Each number is 128 + 32 x the weight over its row's rms, rounded and kept within 0 to 255. Layers, rows and columns count from 0. Numbers have three digits each. The size before them is the row's rms in percent of the matrix's.

# layer 6 MLP down (transposed), 2560x320, rms 0.135, rows 263-306, columns 160-319
099:167126163172109088092132165109108074118182133137134069113157177120135129154114160139149131105114087154155114117142073128148100147142174094113127103111121177139077168139137127136105154108139157105120162118157137053082151206154133164130169110148146029144082105141106060098164152087172133079122090132114173098139085085124124126102086134053068125119181145098140115121101189125132110119140113150091127190130086126178099144158165081192109104120145116157127157160162119101198116065165157
093:100156106140152090137138122119128179204136109187140110094203147154167142106139136209198099148172125152115147060162136124143115146151087197102142139135144168061070137086137103089144075167131090098157160149141143087135151122145136128133110126131121090144187123109119188173130141146079154151106107161149085162149132218112137161101138168105121062086102147091089102112109124155191144099138101139132119144130093116195124104126097112138120110099101149137148116112146105131129159159114107
086:119123069187139147123070138122089151170039179151088105158001184079137110130149103142180098134129168119112106110076099128116112160127194154137146133121085141136135110154135154162128152128140116080068145138115144148139120100136071099122134124132109077182150163148150107102178154160121122145162147178098160098063114137094127160097122113156122091078128058117083156150128131111108169086224184135113112141110132110134142161158151078084158074102127135120088159121118161138139097190141131
096:153094116083120135174123113099150102181149127112088181162078125145076090087108119103113118117095113171159179143118132095147097105148137141132089124175107142053147101119119152146087117105106165086145156135118140159102117103153165085132140175114108121111134069083086114117154098094125086077103101110139115106123097123113079108102177103085115131134125124129149095124118092110151114108171117149167105139166155085162108155177152102146154064127164052179117096130144135093126102126041111
100:066158105107170130172165186096103145086160186146138111158146111070123055105103075083084115118102104163120120146160148143164142142101129103103153137155142124120102136148144157132107122122110163153205148136134136177118153104136120132083116142113131120098143114031145120139102146077162107148129104067103144077116061137138155128113053189102174096113117075138099129136075104116098116053141096102152100140108090104140104083207131123065179153152152103102097144100157072117148106114213122
091:126156054107122143113092140107091104095147163145102145145121154134132135112160132146163095071104136106109146114116090208119090092128149097072182171111157083156103150127152126120105127097206154095135122137134144154122129105107087118089146141117124163175134139127162074131130092120118120133145110136163139140148147133074147100121115142097129112112138062140109143159079153164049109108185141112111137125132196113083176106137131086114119084077114144189111143203146161092117047144102146
110:122076133105097114086158162181104137151112142094075105105092089122148119099107155091089140163099043080095120117145189120106116156114159176166122120062161133155118080082112160119104130136170157145094121127117148139154105105162112187160143111135118085148082145121121134140190106199120096133122079146160164183141154144088140082082146169147111122151079183135145112092106105129163112162131162148139171199156139123083166086096168158147164112116093124144145064153128154115160131169127116
104:077091162122144119074152053149109168153160077123106162147093097169108155090183086097132113154123101178107131102133183159087157128101131096161090098156092122137142148154159097093169171110163154097132172142160163112125151124159115081126108132181108172047111138121114123142071168118121114153184151159128120103163164104184156124086145102134136136105132101107149145120168163178114149125141059161119098088103072120152126138146103149121217081164114076162111172125097094090135121157129090
089:080094136120092131149103130150094096131135128168077110149132183177165103079114171164158156137167166140133115173170120118168129157146095136105188086143079112052100111070161168153095176106126124099138118079166143139199135090039135145136156141148153139154125136123148087126125118137112120178173153167100163089141147117099147168123133121118074038124123085158141138152135158168077165081162164100104118084152157131058083132120064115125121118157121133083094093139092122187168112072137145
134:136105165113076118145158114177171096124105166136152081110101084098119102131075117113105121103101106107118063158148138130127082158118103163173098168140139134096122107136055115135057104143161167153182063118158090143120084117128145046104096087106184145098165069065142119135112133114128134132120035093151176098090092160137092152077178183063124159165120189099135172114131116161125185149155124108146152045135137089087213200153149154138123137125126137121130116131151119135118102158151091
098:110129172177150093113135161169141151199127091110085156152103083084080131150103131125194122070169143171088126115134118126156136086118109151114136158145156109115163108142109154089141137152163127162120057186084144106120145162034109179126125099171140116155152122100091059122082115091178180173143093070127117110128095123113106095193093138151155126109146147197145129168177122139105149134145149164072145127150113173210075087096108079090175121122061208126146105144140147142128126154157182
102:144136161126099107111136117098208072147125181080133085112151158084134089161134144154131142123133122143126128157121159135165122146129145140091112128162160149147128088169131121107132162075118123135065180183107171129069140136220139100151103120124139146116123139089142127082138167171137123102101188084143109109133139061085100140124131121115143076144154080113110140181076105166108134144080099120119129121119107164105165094142116097120146133138132113154102134077165078214052131089103131
102:111138192142189135123110125107124109106163156161089115168157133119169178147218100131196142121127140203183134111097159190157100095110148094158073097140146129126141143064117150123112175146174149127134197162171108134120112161145132181137126115167139134151103142173135123142130174188119158168129128092167096149129114109079150045199155130102161129099102150132104069093115152100156109145148147097086082122114097134087126155138183123167101123171156139106142150093144101142098126118161164
097:123183145130121123155165142116042117124094152199152155183135151146064156107137130146150080133138151101197146125192140137108117144169120176148131141145118104168077157167121176118134115166123159111115138102126151133119149123147143120124145106148155129095166152104211103079083121099122105142134130123139121116146150095160135114132067106094157167063160126158162072193131143143136134115107097167144085141109177133133173147172143098105103175148115115119134160141149042113115129090031106
088:122122170093148144090112156131086121122060144154109116138101162126171148129113144146144120159101110137110175162084153145054107084160171172087136127128106120173127171130171099110145145146116181130100166148135136105182156128115109106106147123137089130154092107125104062129142089155117130072138193120157128137118144131147192063171149182105155084151171111088080037233107126149125162101149175137155094102102130151093152138092127106125136124124106141144078143182146140124141122129148106
106:152149204101127169092152094113099168097142106108105116120187099133128152058072129136137104163102132088145160172117136107115122114104130036159140085153102110133103103131181159118139121068207134138093144147165140124080074111179130107158172198149124111133100053120140167156156112120138165115140183112090131112046129080096110054129112107102105112166113138077141095121129175133140126111083126148122124118080142131109139111065063151140159139104113161151085079130088112077083161176078140
098:093138163158145133118129096094091142151137127091128118096151102108102157121131091133148099126126141121117110110154139158156106129116056127054118098142169202139095102177078165102092110108174130149146098191151170136117104155143132100144148166174159114110101124127078087159106113141096063139123090081140094171060061145148158121138092147121157122148135183104137070109123147134114121159119086151090032153134081108164141157152120142032169101162143096198146096122160120084116153136103101
106:136136167139106176143144135088103087126115115140116126145134141091127154185093163104152100132129058088147164095122201144163120118071118015133128141162112129129079192125102138116141108096127105131138171134182145093230136168164133148055134046178073094101146109116130107145085155121149107095098117160093103159143153087159159109132071075123178087107080138144153068168147184123127157139178137128159158121116129058159141090103189138080154117122149138161114073086117038141155118137140084
102:115118120119140118130067137117105112144131135108135142143157125091133193111065070132184074129087069159200116098158156157141121065146126126099082138120184109142061160231109171121107125127146156156151070139115100166110142171135126154183125154084158124095058151157125150123157058126116110212167135103115190157192090112112111092209146149169154096119160116124074080112123171140136134128125159112143154085161128113155157152152123156094103110086135101153104119178091195134154138110097140
099:138105106060105157125152092138118136100080147096128118126090176120103180123162113159148138043118117142102129140132207121120084124121190173076132091141079129101179163202158106159175146106103170108136160156198162176101065181090157147107135112121132135152143108084121143112238158138095185121181090129144084105154159150111108104130129212157166115150124111144091125178130110104125155127102126144133109080161153135145157102160150173119183090087163102158174108106191116063200138109148169
092:126104092061101142129124144152119110177115180104148108057151133140197148119148117110110136143157128076090151120154203122135149092101097105154114130159112067105119094140161112212097181128147092112110167105159118059166131156153097132167169114070074173163101131103161116086111122155156150150110143141117157143117159162177153135094156073153122133183125133135117114154102152198169121128163112116137139175125172157116090151148086178054127053149166184087148121049154152139114086091163104
087:137126159153143040202056163165191146136158097149124085121115117098087109142110110101124153171122116169187071107113137160104134110148168115136141098145123127093140126129099111093150119113210114184050093171134168110193093104178152151118113097122095150215108173138099164152078079153095153162194166198183117154128134149113151047158129217120152151162139129133134119150102120173153113133124121103154162147159178119182190130135132172132109119081095193115122121131141148131164114135098147
097:143137119112098143105105098135124108163126162128137136130117115182166073128212125131094133124132074092196107155159136085106130123152142115124072122097104134145173139161175066161097125099123155135176117178120146111111062095124135168076125136128122156147141134087147186145103161115096120061151158146166125123139183123144132098141187200130201116175128152128150153239149087126099166133100165072156125120147129123123113097143120109089196173157080057140130048161147213031142181084156126
091:129100150087099084075148130115131149141106108154108126135106133134116108141125232131098144114134113176055156140176124188096132039131152098126147143138097094133121139091170127111133169103145129116114138142159093144114114090106158111092148115076123118176061138122131140089089209132168151082181153164156119105148090089106155100153156151148164160129111131164138104123095115143098134070089091125106100135158111126109172142161039204119071130131082118162121144135111173107172167171121161
111:122124115125159108186112144124134152059190110160090128098151086107126167118143147116108099126107086168139101113160085127104146157140118139093133132155189149141139124091138135121068089144113110119098105124106150131089157089131181107167102135087130123119050190092173112133162129129084148124131161128067117172105102145114133125103116092111146116132165131160137160079164171105158079173167149064176110097117165088154131111106155162092159132217156086130103110135145157171134131101112140
088:121070149163148110138106107147141121091199104139101155142073159058121115196142137137128102133092143109084085148159137061176145111112100118127121155107153051126145165132136096133169103107140095152135172075138160068125129154091115164170129146142118105041175114183176173100069107084145134090142082106133134131077118143173111146090134148116151125069160062147131116104101125105122092131165138126128049109084185131127166105125086147155166113088114121136134140132080111146135110170121135
084:143065148155084152104156132128101158085141154242116158142141133111170112200155151181144135116100131134129048133139148078126140085136136170151167092057115121077142148052120124167199136158125156077092130081166115121119112115082148130131077155075105137115185146162119120083105164092138129107151156082139049156091120130152154173117129155129166125171139079111095118160095120141061108121112159119105077106111193091099099141117106111139101124185114116104075129103158065125114086151185115
107:147157113111160150128103143105169088139169164136113102152112171143174175074160114137132101113131102099131119085104145178175142079132127139121135163094171105136104125156099139170164164133128069153102159122156111188121141160183105134130139090157187081064095116153148088175178158118134118055125125165131157171141120120154166149163110145100100124113127097115103083159110122135117168162180180153130150144085116173205109157117158102154124108124121083145125114180102140116147157128125090
105:140131104076123114142115061112131156137143135163135139120090166142147109101157111189098176125112147130101179146177126103103100177147177123057108143127105066184145138166152116130115095133149086111197121104150135166108164143184143108105154073109086134112143100068130105127161121109180153107078154132113185099096111090132131111186135133111107115125139098144100192130138118134124145093078171126142145133170168097144153076169109095092054153183051126116105076127107194113107132147161061
104:126132082157111185144137158146109133154142123165120100168124146139180104082133125126079103128120079166099132187122143083096133169140153131113123099126109175131170168168214103138096097155180067098087141154127133165159116086129158133142119174142169115181119146148094127126184143139102139117087139190125104185166148048112052130100143137152107100142120084120100141133121132105097130114081143131197140128158163122100100090077153144093167139177123103134160105109165163139241144070098134
088:135122178140142118132065200088116072136108101118143106094133138134159144138151141116171086121148149147149140119160151099057142127181133172117126110105128117184127114120067104164140086095167090094099129086111159161083078138147152114112134141103099152123115102088172089172067158136147125121136179137060133132101179103148154120116163132155157085064137066122129058107192092158133130108139131192189105141120152097121140148171175128075156156107137119124118177188115129100158083106114156
114:148111122097129059172144091139141104160097084148139121169131166105095204168202108125111049124111148169075153169186140111098137142161147115093151098092131141094140131140093135157102066128173143108117119121100111112115115181122183143119128123143080142197152110120161116142169096090160115146137136077116090138163120176058134129119158124130143127126109125169107078134123141107114150140114168153091171088144071073129130112133183152101099169190114196137077119115165164120147110108087191
094:185069130149125139090158166135115124125158061122161157115109177177147160126157118140103115088131187119111104158128117125133112128166172132094185149159080091103161164109135146153099203111098151066150097143113110134088086088056139181133092164141139075120121137091144115155144087167135154141167135082150096135119123128106129179110109206081087119160091041190129124193095115189063126152100121151156075106131120149087102130144203143132131155201093105136154091117143101134114056082085156
089:139110139120113129143137151113069101110103113189066127153066142146155129097107132173129170131086168129131118196127129114114113119147198126136167118138113136101120130151170140172139178097106155141143127131142134189109143107172123125107140175122139122169084095134145114077173139169148123074172113122192117149113154174094122131167120163115080087142148059131080127185087151165113111143143193135121125115124138132068125082148124073123135094096160127185026099195121103097153101166154153
094:163143149079098148100142139135113124142108139152111077116162113152189150136114113160042113116122166150080084141177103106174154125131158154085111051107159110130144136107095108069118140128163041205129203115155173076133142103141096154095118176092141106138120092156119114189144161136166126081067189062153140147118169086085102080136147135120148085166119110120108181112138106129137111058150151106100133096112101159169144053149067178136100071168146119137054129132075095131118074150145123
105:044213169099175120179138156169136150149099116125182122108103155132186110102127118083120116171121102170148113155146191087108112178142128113114117142139127148146099116111052119228113064129121142112117095129139142114097077084121161074129148090179152194086168103167169095101164135114184138131103143156131147100084108086101121118132099155221114154084079102128150127125194083140118134142154126141155159202135116178147154115090106138106130152140133137094161085162129140145140101140158144
097:120090121133142112113114115130125120178112120112069108146137123145119102122167136163137168095181114134129174117149092159131134183118148133185165100126141110041145116073119075145084099044132191148182102110106120149154130120143096164111191130079149118145167167117092138185096138076107133133155103133157120132141153134101085024112138105118121124137244101059120115121106073082074101158161156189113128133127127176172102127111106099082134118142170130115171151116110161107111135117086198
102:134144134118119121145152100141151087178103129196092110178139120165176143088147137125135103148135099094147155128101103134091106160112057143120147160167142086114154112133210094117128160120146098085120113144182061056156126140114123084128111183126128203221161153142162111118118085126142111176155151098133106096096105122136093118117095099147163114124208085148105093137102103139134136163055174123079124124125151167135088138096108137119127103089105145088039142093134140108146165168089160
097:163161153080109144130142114155148085088136116172103116114148173102145132103107097104105103102154168167103132069120112164153175154080113141108116059158145148162145184153159130107131123159083106108121138087103130156072158132185142122153152112121130128089136147182058134132110141138173127153082122148109154188076081114151127066145144156111128115118122077108143140053087117079135160175147116080072100125159198181122101134121140164131103154113149093129153145122203147093141091093158170
111:120183113118136117122123118115129088160105140152095100099134149133159087123131125122099154107119122127124073166139059121097131159106164160131147097147139146116161152126155098158073117161107105106187092108087068087141129096108183149130181121141110075110088125137134107176130176134240137105170110132150098112138167102174149107168097180098147100189177119139142154161106146159082113091114172170163130115146135117151160091149161116085087148194079138112166098195073181084148191148108151
104:090158152121112134177152185120175146105110172156121174130112142112140097103209129078083126112135189135114107165139133115095114113142064141141032119209169167119132106070093110139133118088165152142114155183110182169104162124111140141150120155097124119115085114136101138157131170112110163073102087187134122163143139084102085079134169097129135102142117115155105137112152185157139161115112113086158184187175135152156083135056136143137097107125163086154173130121140105127160149209149140
095:150110189120166089110087098157147104142091159166106097129145210142121103122149097141129132091137145132132150150235141095108201116103173158072127115122155147096120126105122119089099172102100148109111103077095080100169135099086117141119203130121136124084157103131128147169113063107128145091098137124144042133193157122067112133165188130161122113130116146112132152217095160098133181038137141124167165185176134129103110103139143092143109118159186132172142132099101164143119168129121192
093:080112125138085070151152106153154176100080149138152145163148159132131158076080171128148147130112093144041100066111106144122140151172148133145149128115149119096212119123085184113160184094114086124172058105175086151111203088124147118127067149101132135145159141159080150129091122099150097097137112151155136099124166058108190134083092139133122177142145131124146151134095189151161176149151120182162109100116132129107146167091131177136111069133149139111097096137109100138123122190131072
105:105139095167163139102115165129165122158121169130060136099102156130153125122125129121054124080122157121113068140131107147125130057108078083093141137162100146166151107110161124114105108149098118129085156132163142207128108094134113145149161126111138147136146091120146062168049161099166109139067168130157106141113124091096119119165171153158115119129122154094114150162144140094146186088107161098188122158098124104168136126131146132125101138138117125138094112160164096163119176085134154
# layer 6 MLP up, 2560x320, rms 0.156, rows 264-307, columns 160-319
101:090134113071128176173094128079108135167125174144059070123094098144166161125146136110112170209118122123136145135171110129119111157082147185176101176134152132118062101121109079072164125140128110091131107159117106120103122151144121088162201147149133134146097089133118140124103119130180069084125139166113121158136161153093128085126133107105097087118127166183061142096154099126112199116104097199162169072113135178134078078090204161099096138124102126110098105104135138205172138096146175
071:148178154072079123101067047094143093129160065120196104085161063202104120110119179142145150139123130116154146119100136115155144157164116121137127090188180132130140120146138130064100128135123086157124089117187163118097138137119179106087133088139089159090094102119096048185125083095174161091075071085101098186126132089096179176132156105107112180155136210141187098143100091120184099170120120145139086152139138151089074132088125169123170174157142099089122110132132163121113143131180144
107:101089066080160083120098149095121089126169094149157136138104178126102104155105116186139201103144154117096175127106132148085161117133153145169119117179094089146167130142134092094170137116147134111127131154096118053106153080139075130127131098140115101130213122159160130066107147138110173129123141157047137084133072161102126150107125118117123098110152142123107148135156161116112138154096129113185086168094069162096101119153180150159156203118134199128160206117158142141152116131162108
104:112141085168212148159147126116123124155160106149138074111138155140126094115110124160115080114105151163165199077142175150132101109070132080134147123189155123069080166113135135135105195153170148121147178149150123093107140076148134133101133127115173132144123139069120189121132135129088075100063091155081128112097148159149160134143122162119132118065165146131123114168123121120150173128155111052134129137088057085111120186154107174151131108114135172137169104037152108156041160148182123
074:116091134120076114138112164182113164144147105093085165072175104158149140099128087130135133086236139067144130144102132052099148108085147207089145164109112114121125089127123129084126139178089169118150144112153146126105183111102167130079134173121129092074137166145037224131066184156141100069086167130169086066126080172127158195125153123149116088131139120140080125091137072137126143129061127150163122153140068154111108130124120112092145115125103182151147147083083132133156145078117118
104:075202200132136055166136185166125061134124120199089130141133132122173143123149099116161152136096157127117160110129109103113099108040115102134123130105186125113086122106116045176173140115080091100153142178085099118162123116156149104147143068124127126149094139129119123167075097093175174132140131140122182199164142152168084130153160082116124113113119117120139112116101172099086136088167111134169113168128117079108120159132123123148085138128094108117174116079140078023147154115117114
103:065130101139076113156137165128135132155165125108129152127132143101100169177064120112098108113176118119104182157107214163128105164121078131112119133159173101131104036111133104127153173138079120099090123117127119168174135145143096132118134161089082144126089128164136130129109128163085122121104152143123095151088225141182067108135115115179128141113101166130127108059102098158127102146114133180140116200139135134112144160112103113123136124167168148201153142143137113106117107085074141
098:176203109127144114193188073131113182144159137127196126156093100088071113183151090150148143102127127108107170136152129132072099134097147125205111152171108142151140132112133080109171095157117100128143145140152115150082110185199112140136129133142032162117129107152101145124133095196135160073171115087195080146095156125074144112124156163124169148131085156036131161080140084134166150158120077142124146204171119135127130093141162105111122150109124116164118142091149150105131133128159088
111:172123131096105105129166093163156137142119163117144141129169141122133151135085126151087093167186146127167133178172110116150111121105109137128079193169162072099136103122076105142083096163163137111178117106152093132116065145141139086109145140080162160119124167118105179155105169124094138072144083078095154146069114217172105170128182155079146140118130173089148103181152149114130176123153110065149131076152099172084156124174140144185093152155109143172080146122095156128145108126172069
097:121151163104124131117172150194179157063103127114123121107104105112128148133116087150077113158164108147165137146151124101089053163130117137104126158124126141144115075170146113120171096143134078096138151094096176117121147171143110105153148139127188140078203071177136070156154153136054082115164105136119092123123097102147186153153158107138107126159116155130109109099137130166174149149166150129094126127049153114133071105150136082165165142129138102113123153127135179115147150172062066
103:166092099128150140150130117216079136146141143138139139134195092151132103122132121150104153104100113220158110048104089109155144095133125144133133077129163124135133186179146090088119068123127117101121150112138136169141132160130143139137098118167104137143159145091122110184130141083116112169123131069162082183095122103137123148118171109177113145139138129030138145129052134098150112181162183103175150059071115127156167116135115150143126094090153112074086132122062103169072090134171181
101:114103156095090140089159131103185098118121122143130072139137198100125162085140119108126074126147126179183126155078142124111129122169104155104063114147206123121125052150134110127128159131178121077114174122123136196021181167160181141126128104164145125125131121129150102116115133181073138137121183133135167124104074113090083121117153168147124145049120097158160219076120106137115146116174158095106150157161106163148154141118133106073119131098120153142158154082111224116053124100100109
106:084194077082162115059146172205184136211072206105122188112140135104110124140079109098094154086130081105121147060114096127105099133187126181139099109126120040111169126135182127114050158177141163159155151173102101132153194118101161116191150101132124102120162112118150097096072129144088113086135152089137145115179159169146128128172071118091090105150092113183052107130158139125097132172134160187145110158180105139117129186098177089145109150142139162133108083140150098116131150134113170
067:168127144072090108140169090080213152102108103107126126111179122119168125080157126102109108113168124155141117143195135106187132128142086054145071118156152066110109081121101149119099097139124119132125067120156118125146112112139167167116136086128138118102200138154115145105083191150158139131111141133116157116104125159089144114144068112133123203179101117159172117087151110114105118154167099119112124125125149086136146147151134122161100063087098111098170080079148113189103147055141176
104:151162168124104121136117093095125179106148102066099103121109167185113077130122124128133090178146074137107135143106165146098181077113143157149099126096183136121094109116144153193156090124166129201151117096104137137114053126162171147152136147099176121130088122061106164147118122125141148116174150120116144146089175114085148090145147117096104087104094169105077114162160134085133139083100117124065069119160065065131149114125122130095193132134106176058078157117120082098144140181223131
106:098090131162095150155093162143129096086113102132101116114113120158148135111109141142108171167166068164147138101102141160129109157093146134100111097118183172124077064159125141121155192100141129130128158148113179189121127120187164134125111161080063055104114127099142072099156186167137117097157164082158091135076086100144068078109125144125110144098122101142141136130135117130139151076109069100140110113084083097164123148056144121102190129167140130114165104083152110146103182154091120
098:126109167152145114135176077147124094111141080055120107099168113107141100142165164121083102157134155105179119092096108143111125154090119128114108113078159132105152145125180125109149115120092153107110077108122145133176103106153140063108077089120097157110107076119128183172138151099117137073115124132131119100135124154173112069063098088179142062135116201114176157140173092091150168126135100063213157109091120073138124146087165130104103181126065157110098155139112105131112140146141058
100:077151161133115136160152181123132168112073126133177178131140072123119140133121084167101118120121113121180134136192149120122131127112134170205157100140064111118125073124129136149136154117092139123154132093141080115123163151085153188139136169114178140112104125108168123077158146124098147190105147135133109182116150138193122168149076108120046189120133141121164064174113129100124128107107101126183087197121070202111130086080135205136159120142131176083163134113145083133139160081116186
101:117140156157116132103128065103151098108104095133185138171150155086175164072112154137113151129144151126119136165122132108145149088168120122148111081203117153195127121101146124114067072099109214143131120105139106164141129058144133132189127123125199188134093120098121120163120116155106094107066085163130166139117131107131153114154151124109103140174130148138158176066110122131077146119167148107121089186087093210130096113068148133205113141092164194168122124170146132172155184128105062
095:094161099109119151121160043179086082156143179080120151083110077104131076107116127194111130175115107167088114138157094100137125131104147175130092147076165104099113167092158153108133119157127115194159090186159132114097136142164144064203121108134185086085122160154062139181147120183094177129129151132108101101142120119107090149123091119205095121114159114137166078141126100105137101136057151105123114092158134159124117123127134160108103096094116136128149125133124192070175121168134100
094:126052118156138166173067094117165103117140195137119107127140114074120041152077134081100145110086105072187120162173149099149132159096040071127131095181080143137119116124122157143084109123131153105122139064079096154136110098148091132038097126151105121134093147152151113157147107148078170067143132122146082119125134126230110144168128150123030148148141143109152098165132139161175154137104148150073170120162100084192169151135107096143053109089187128161212190131134089167154137106104162
097:133185044177129135172149170165154145131121111168138141179090121051097111147101140141144166116131155114107088054120121135193106095101170120167159084144117093157134121107123141088166137180130087073114088121136121129142218125112121094085149084169187126120100144164082125146162159148158161095134124149121152127113120169097097121119158088119122109126151062080103098088080112142180119111126093194114117162093162184122134152160101154112118115091173154108178196148057126122106119154150108
101:070124199167079164155126133069133088129139187166178114109120102127147100137147177096153106115146116155133120129161158116101102064136117147164117155106133117119131172124175136178141105162120146081110151120151127090119159117182153156153170142125075138198161120128103078078142138072108103095172105109115183145117095118069148086097143132119049109151116171106119157078123127104142170093128115129057149170132148131130166127138148130123103067136137106092160122111142120081118143171133121
107:094178097132106180162101102122108138108161164147134096110137134140155157161105137101120110119168060089127170123121136111045080142112143147208129070150120118101208101122122118134191101163114141161157095138066163142160170131143141107049171051217192124157113128104144144103115097093147066115128195146086128086098143135164156137172082131175185066122116163140155175114132194113142139144128118104115106091111112140130165171160149110150139116146118127126131113084140097087074145114141161
096:101173067116186154122119218141133114123120138140108108109144135129031089183153146073101119120071144147151122186093182111090099079139126180091120148156124137098084121172150136108091116139148106147147119132171088057065162122097118136113190089115114143119103136093084095133143089163111107126115191120094113147137127105145190137113141100133088136125194084090083124138112140164100159116128158112152154095150106116120138155181133134119140138073117136068150171122150104149141141166102109
094:161149129109121097112155071084153125153096106059112164170184071202135158093036141089176180158153100126133187154170112122132119164148114094123114116138141145110147135141090179081111083124127107140156136111090128105109127093093124121107102078147104158180115103170122108098144107133143156118125123100145148145105130067145125135155195108088097172159131132151132096160097141146191154132104093193092154157110108164153089097120092127146155158048140136137109180202072130073133147113123168
094:108109112188112141165135108134081124180146150054114068158086144101148070132131136114113168153158174152133121133104119166127109144108148067149137161126136121171112112120095137131150094114122111158111132149075097110135181139110137108122124087148132117119184072168106136117091105201145120059178108115145119137099111239137034179099063069135070101118140115152137122112108139201185075145121183110117069129112163108077105128130136130146121143163050153134112137133115121122133145132103148
097:144130091143087080075203105109061135124170127127123070132114104079138114110077125124160144114106154151195101101135154103111144140170158140087099120139160127178134104084084117123079088188195114129135165132112089136141128120095129110099193130134144124141108171115131140187112116068068090153115164185152119112135109106197156174149078093177112133123088177126168099169131099096115126103172175168107139115115070126134170131201146152097163063136105142138090192151128161091187150143154129
107:141144117171094138117136063114101076193077069095079089166108136114144070085076081062145130121099137117179123152097090156107135117151144111136147099190153110093105115111178100137114104062106153133098126115130138115107147125113159146137141163121139095154201135136137132115116145095096103120079076112094186150105046151124116100142083150101091152092134103121091099151145098086134145117052070138130117103171109130095106143131147162170144131153169151196202105083137102126157177104086118
083:095132132082072181134160111172190137117123086156142098105170109100151167099074147113095136115091100107138093150149121134172104131166130178109134147153163137115082172140077112132099157148131143076085159133159075047157096117145070180173139092162097110138138145142118166132121141113186159134142150097209127139163097192035157133152185166090072108180070125113092160136101109078168112089140166172095167099101094115112096133122146130140135122119081131177168122091135137099147126145101132
112:107116084100104062180087111133140122174077141109116105137177109159076171163185098100162120145152088144110137124128090107161073150139133117142141060088208139145138109119097168131093065113177109104128135140097135138129133131154143130165115004080139199160121126097153179093156110131132137125130125055115106088144128192143171125103131099167082123147153143140094122165173183124206115135136169079096152100154099081204147159121153090116086189146128156117131101083159160108099111136085125
095:136184100089110109133115138172130116099178135125122120098149155120096190182175131116074103138132089054107102143140121163090095099124174090093135133115139132153147161126093119123150141136110065113095153133164163151133137117080089144080100185132125114081169173197162121130139147104184117117091092085163137114139105189211130158176116073115085138151092170150178166153156098090166110162178113163070116137062207126217112163125078119178095109056137059121072097183111139103156148150075121
087:118136152104119144160144094072101121141196143124051122101091043127168135140100118198084134156139141129143153113175109138085127105130133109162092134170146119103124159082105181163127143143084072085139102129126119118107119112202172135148115160123099142149168097093101182105051095113143095123146143135155174142075112131114117140096123145116147146149100150212116119109110131129126113172079117101125133096107197105150084122102111111130126120127105116099166124158185120138156114131134130
096:151096059083096193146127169140105139121172152165151143139148076151127150131133128179123108094180145134101081146137118061166120181126131117090103121137167130129092050128161149165111096108103060227115075117177113102134124175108153118101153164140151084171118130092141132130102182136128119095104148087156126183246160151095096148092159129095094102087140162122178120147120098116144083121120137147165180089138128116132149146189170106161167121124086164141077116139130113087109134112094145
095:100152173111132081161137211182116065125143066140098119090165104113118101108023130188109100143122087115149178140131136126099103176107164134090127129133141123117160083121140132150135174116145083132106127171099132117112146109119118132162137086080122118125158148080125114120056145123156118138174170156151110115131073141169144112200175090129098131115173154080146081100149151171081140108152183117186174189136147090148107118085117120113117140091099192141146092115134127161178120076103111
101:150141107150115108117100143095207071185091138092132115169145153134131123166193069133126138102230059112109063121119075112112064188110127162160202075130151100150143123138084134180081144112139130149129089134153179105141134092189184159152149151086129147202126188082139135081135130096110152139084127091181129144127123153099183085159107081150115121134113111155075128169125104147133129119115134139163134107136100157139150143141142129155106163163147101123154146131181150074124113075064168
102:101124128096125118119165113096165174162139170151121105106170103099183164187072187128127121143181124158130193168147124107115049160111119137102115207093191123149092127080119101113137161135158160129048146093096155103193099139144128157102078141158104126068130167160137136121118125111154125125072098108154105069191118154121127171112110052077138100129127115127141098113126091112126118148092132129086146114151143133103028136116177106193089141152144075160082062168079174155116102162158144
098:091170189112110115193144138102141158116115129143107138132121126162167102118096094137153124125119095147113170144167180155137133120120099128126138119212166169157103137141067140169133103120116143066118053083152125113177130097159076161084152156193116092126077136148133095191146174143166167116079117169158145150165123174106090167120141115160146143165145115110152170119131167148073197148113099158117150123131217111197062113098169141197123153161105175075113136107134126085183129155133158
106:139167104193121169102080146135104195156164135195122188107109131094129148142131116073111141146177121086131106152135130134119139129116083136145119141114147148135163119123080102128122055139108094154118170118093135130136074134085136151118155133098195133165107159126167189101102183141134142150063116120087148075118181162112143122091094125172114110085143110085124122109106109137114145104142179132123185098111107160079162089155200082119081192149110098096110096166088166076166129111123182
100:145184158155151165117111115082121198179074166112123182114123096115161127141125090100083160150114182102110100133132131092136115148104126165175081090135122090104118110152094111189146136133114110114133091096133099117179114117158144137098145085175161114103134135193152114139133126110128105154127094137088146185146097145103123129168141094138122116133155080131163123134170145174176148189114148072120160153093092117161108138115130155131119111106177092129149088118087012077119100094126115
096:100127064096140086125151108117127116118125117154124127120118177056157104147215122111128088072181089157100114111100109121144153128142106110113043137109128197158125144112122097155149117152093123143097088128110142111132149108123042094106152137157159094127112152165112197078124128159143177152141138102162138154146161158133101162108131188119070169130079123140134154099054100105104128103143145113102135129146152177133100133137160082128143139178158096116131123107102085099148172122176093
089:185153113076161157117087106124109108119186162095115137152154148106108127126116128099154133185137127122163139174178151117182122101070130177165100172147169116138152029143078160171077064105138157176091138107131159105125117136168109129103136140180137108110118166122183127151123106130131170118178102227168113184087132167128091128164164126151131100176136169147136138118151137082120125133123128081134132160102188131155153078150066147109120149156173114135209159146151144114085178086164111
095:110147150101106144151157123131123143172109058141129184145122088139057139110117138118098114187092138085057160116123131141138111171091187146144134102081081196138122082158087130154086137116091119109102165122100098077159102151112065179108107143091145087207134148141097159166135180155052060100094127089093086096171122128126151160101108146113113140095129118157166123138175132074162076185141126160092161126143143179082153162136096117162119171146135100095102104197117143104087091090134092
102:181153172141168126148133135143174124151108165144128100117090107086089122137084093144171181147149099167127107074073166123044158151168159097115084148154115182157108176150132174113064093169123088118143167052077105095136086129134086173158121126115092115104134096106161092130072134138129087194132126118152153150113116114153092167095135136068137169131129129080100161141135163136164130088176111090142125172126097101138140141154170131139075079116107113112123101143152134114117126129174139